{
  "d_model": 128,
  "activation": "squared_relu",
  "norm_place": "pre",
  "norm_eps": 1e-05,
  "attn_scale": 0.177,
  "parallel_block": false,
  "extras": ["capped logits"],
  "init_std_up": 0.0621,
  "optimizer": "muon_variant",
  "lr": 0.00666,
  "weight_decay": 0.0
}
Each number is 128 + 32 x the weight over its row's rms, rounded and kept within 0 to 255. Layers, rows and columns count from 0. Numbers have three digits each. The size before them is the row's rms in percent of the matrix's.

# layer 4 MLP up, 512x128, rms 0.0621, rows 300-310, columns 0-127
100:099131136155120184086126154173078131128139139126099154070097187172090154133084132152141124185096134119118132199127167064146099193138117140123141144129099158111161152016098095096118112158136081127144126092119149121170197110157117165122097093079115134197152114117091090115108150078117133142142098190116107158145146130115130130144052153181128147128196092165164119152161116149115113148091
092:124121156149135121116117169111089183121164122151126161148103084129096149147113170092186128168128162120123189148076120086122101136150132125105093169140118098114091151106068132121113064114105096078104163174158096154171101151129168138079162106066069116195140144119090114087123103140127145118189119154211127091138156116172107129088159172144098187102088119214159088115141132137116083115069
114:133149126130138106105091110126106153094116128148164128118123138099175085079178072105118177108149155140112164098167156159181080125135120130112174149165175041125097118153084124195131120098081131194106133172029159178090131125109133151122078096118123090117093150131130123187150159169125185127093162111119102155161092121070149116128135088077091134140162129142061169135122144090134127134197
107:139128121174113137096222097178168196083135153134090136141122106151120075107179165163092160084118171054221140142141159080185124098169151142153169081141142121151136167085110108125119093111163121142095138091146110126086153149098076154161089108167123169114107108147091109121116093138179093125094140142082131134083102118080125089147166142179086112114114106158128107115089194120098150118118
095:110156133159127122075098094147156137167102131107075142137145142153129142182079142143129128169125160097181115171100090141121156027137105117094146104083149166077106155070148181149098144114105086097180142121082132129193145058112147103137103159084122157202119155146078131105135195089143168133149123098089070121091123117053131128168146107162134148127175134162153183115090129139155102139103
095:138172125142166035139059140092139168154089149183088065101148140116168098119062146121144171100136166142133108178131126091111117102149115133121140145105092065102147128123084128195099133168148114143151081099140130133061176075126157080135125150091172164095155154087063098138150153151118150109118119074133155156138164140162142102107088158182090170118142114088139158145193132139159115173159
104:108152146170165135115164148099074160114104114094143078110098154110106121061145098139144101110116130137079187145123092114109132187147128152200129108146112120074073133121103139153114146096165078194124101107060117130105148125052092162076089123140148141135151161146142102138172135116064176159078139162143168102117182098078121128125203158088184142137153105127081115138148128101120071112191
102:136118123201141086144146177123114156136121172118066050109119166119117105167132129153129097045168157140129132204090163145120129129165066111180096048107150110119135145111168143121086126078157155089181135092139113156147187100158131190124129160140188129101111143071092130130152128150119171158092128161122137171143121132152139106112077148150084116118187095140114096144115079144178092081099
105:080100125087100121174061118115151090080113122103138136119155131148128057122147091102138145113106139119186087149165147130196108103094123130078081114161158124118198120086125142159153130117111110121117164159123190055138103098119129162146120130211143113157099177108187149089114123185136167155080127114116117152168074099116134129202133114154101161159079133195108144088143176167131131072149
084:118136077095150152077096141090140158083169134140169144118065142131158128148132103139125145150177171079112121158136096082128172114081127074188188077104143138125105111076062132108136088106166104154166114082137162146151149078169201188145112092097155120125133064133192103076140071150146146161165187095157158127134132113117128150144152100090080149153159118159118136072074125126130144093142
106:151165143154075126104125171158133151132169132112055125127186103123098100131148156173153139140152179109126132180157101117141137155191108105140169087067130108197108144072092175136098123167131123132160076148088190082153136141065127121118039135145171097114170165106133066135114119160113096120066103135137113157130146194135081067138082087095111099161138157143102116163102167119141098132135
# layer 4 MLP down (transposed), 512x128, rms 0.0621, rows 300-310, columns 0-127
098:136075119102101157163129106106160114149139119097158098137138102148098113189110091121121113139127154130166210102152105136147143105100114055165081100146172124142084154128219126141099204112079114124108123137146160132135096123172181080185161150116126194092141067119103148150121158096142111131169107108169071110139103090105081141121113068147148083158125103128090137160125098033167147155152
101:077111126150133182089119118132071119136100055094135186066138138144183104152167056099106104096173121090104104124115151132120103180086114106159083096141091145171177167092154114161122119148198166153136146174142170123132137164122123070133106100100101129079113119160167071132125153151099217216112099117142086117157113151129153137102154112110116130123166111183187110170149116112120119118136
113:120091129090101129106154157046118113094155044108130146138110085067117166124136126138133113132092186097125149146103120141169176172092148178064082106163159105115145129204132140134170153137168118178134173111131125128090123120160126192133108121105100111115138109170121062156175119167127110133079107151148210176135103100099068145148092150151128051168160095119137141142148159128137122183086
105:140086151100166191080129148115128166167208129068146120106108094128159192086107153152114124140149113112081137154122164133117122153112190163152089116185137154131117071104140112083143145112126102080140163127082091131144123127081113157119171100115100152130100127138115122148159105140117114163171080111185113164102094140147164107150198155061110099122102215103210144092168088125081157095098
095:162096114101136178146095169086101092156127147129167096142132089141115088102147148120133109101153106169068144113126165087125117223159151132102124116169114088165139125187126054099135153095052128166130152131129093187078104146186128145123086124150103127095161128182158118137160093142087139108122167165102195112192166120106110143116075159097064196135110103127111087149176093152147124121099
100:136159145132133108050110149104183153108140121109128126112106164150092082121137206152090202136097159145156156141147132102120120104147154102103108139027155164073138152107173108137140115127150151113139132129105132139148091187121123126105150079169110106097067170113117166143076155141157096119128096113100153169092059187148094118166125093154075142052158066115201088148142145113097126150146
103:091165142118113187094108141109114153084128088086202157131150101092130073124137077130135107120119160176105114226112152156139170112144181117136161061125105106087184112091133145101139087113115099148142172175149149145129087122209155150154154032144152092159131114123119160118126117111166096130166114127142114185154138129127107117170089098115114138155050168135103140099181110101121096110069
103:096115105102089155129138125105138162120141068144083191180168125139132128083122108123147140191103099159152088082148147136179146124079140145118164117142138100155245146116026073124080134153100127141137107128151115060135111134099101109115120126101087087180158120170162129074107130107102071097128129141138135128149115169158154142171192116135209109145111111112131097150115132105101109201131
104:141131087148152102091099161132116101153127118151169127146133083119102077206113116162032140150140136129137096130140105114119160129095108118119164172095125104149136116162157153142079070111132113130113141092103120205088102121182144125082106112148085193160117105146113163152136135148184137212137117114111094021163160115128134129124062142108195104096140125106139081191194146090125133135140
087:107097141127102088119172176070106106121096137144099096195160117126125130125097143164112129105125130184095094116163195168109057123148071184148051147134161137172119158110162146160101182088128160140140138180093087144110120138106099110121099144135144118133133144139057115172117215145082122128153073205146099077137119123155151114115048181137139122134124114151090168166164120128158136093134
101:152099107098147158139134126062085066105100089168165160131158089194092121102131107095139129044106115091113199135120082117151190145132150099140147166155146103170115164142114139104116150092090129180183118081124157110080155129188101157119113068079146123124133102149102088081172101132132124111105115118130147162080163136134144153124193163103133164123124100163144159138122036121089133187168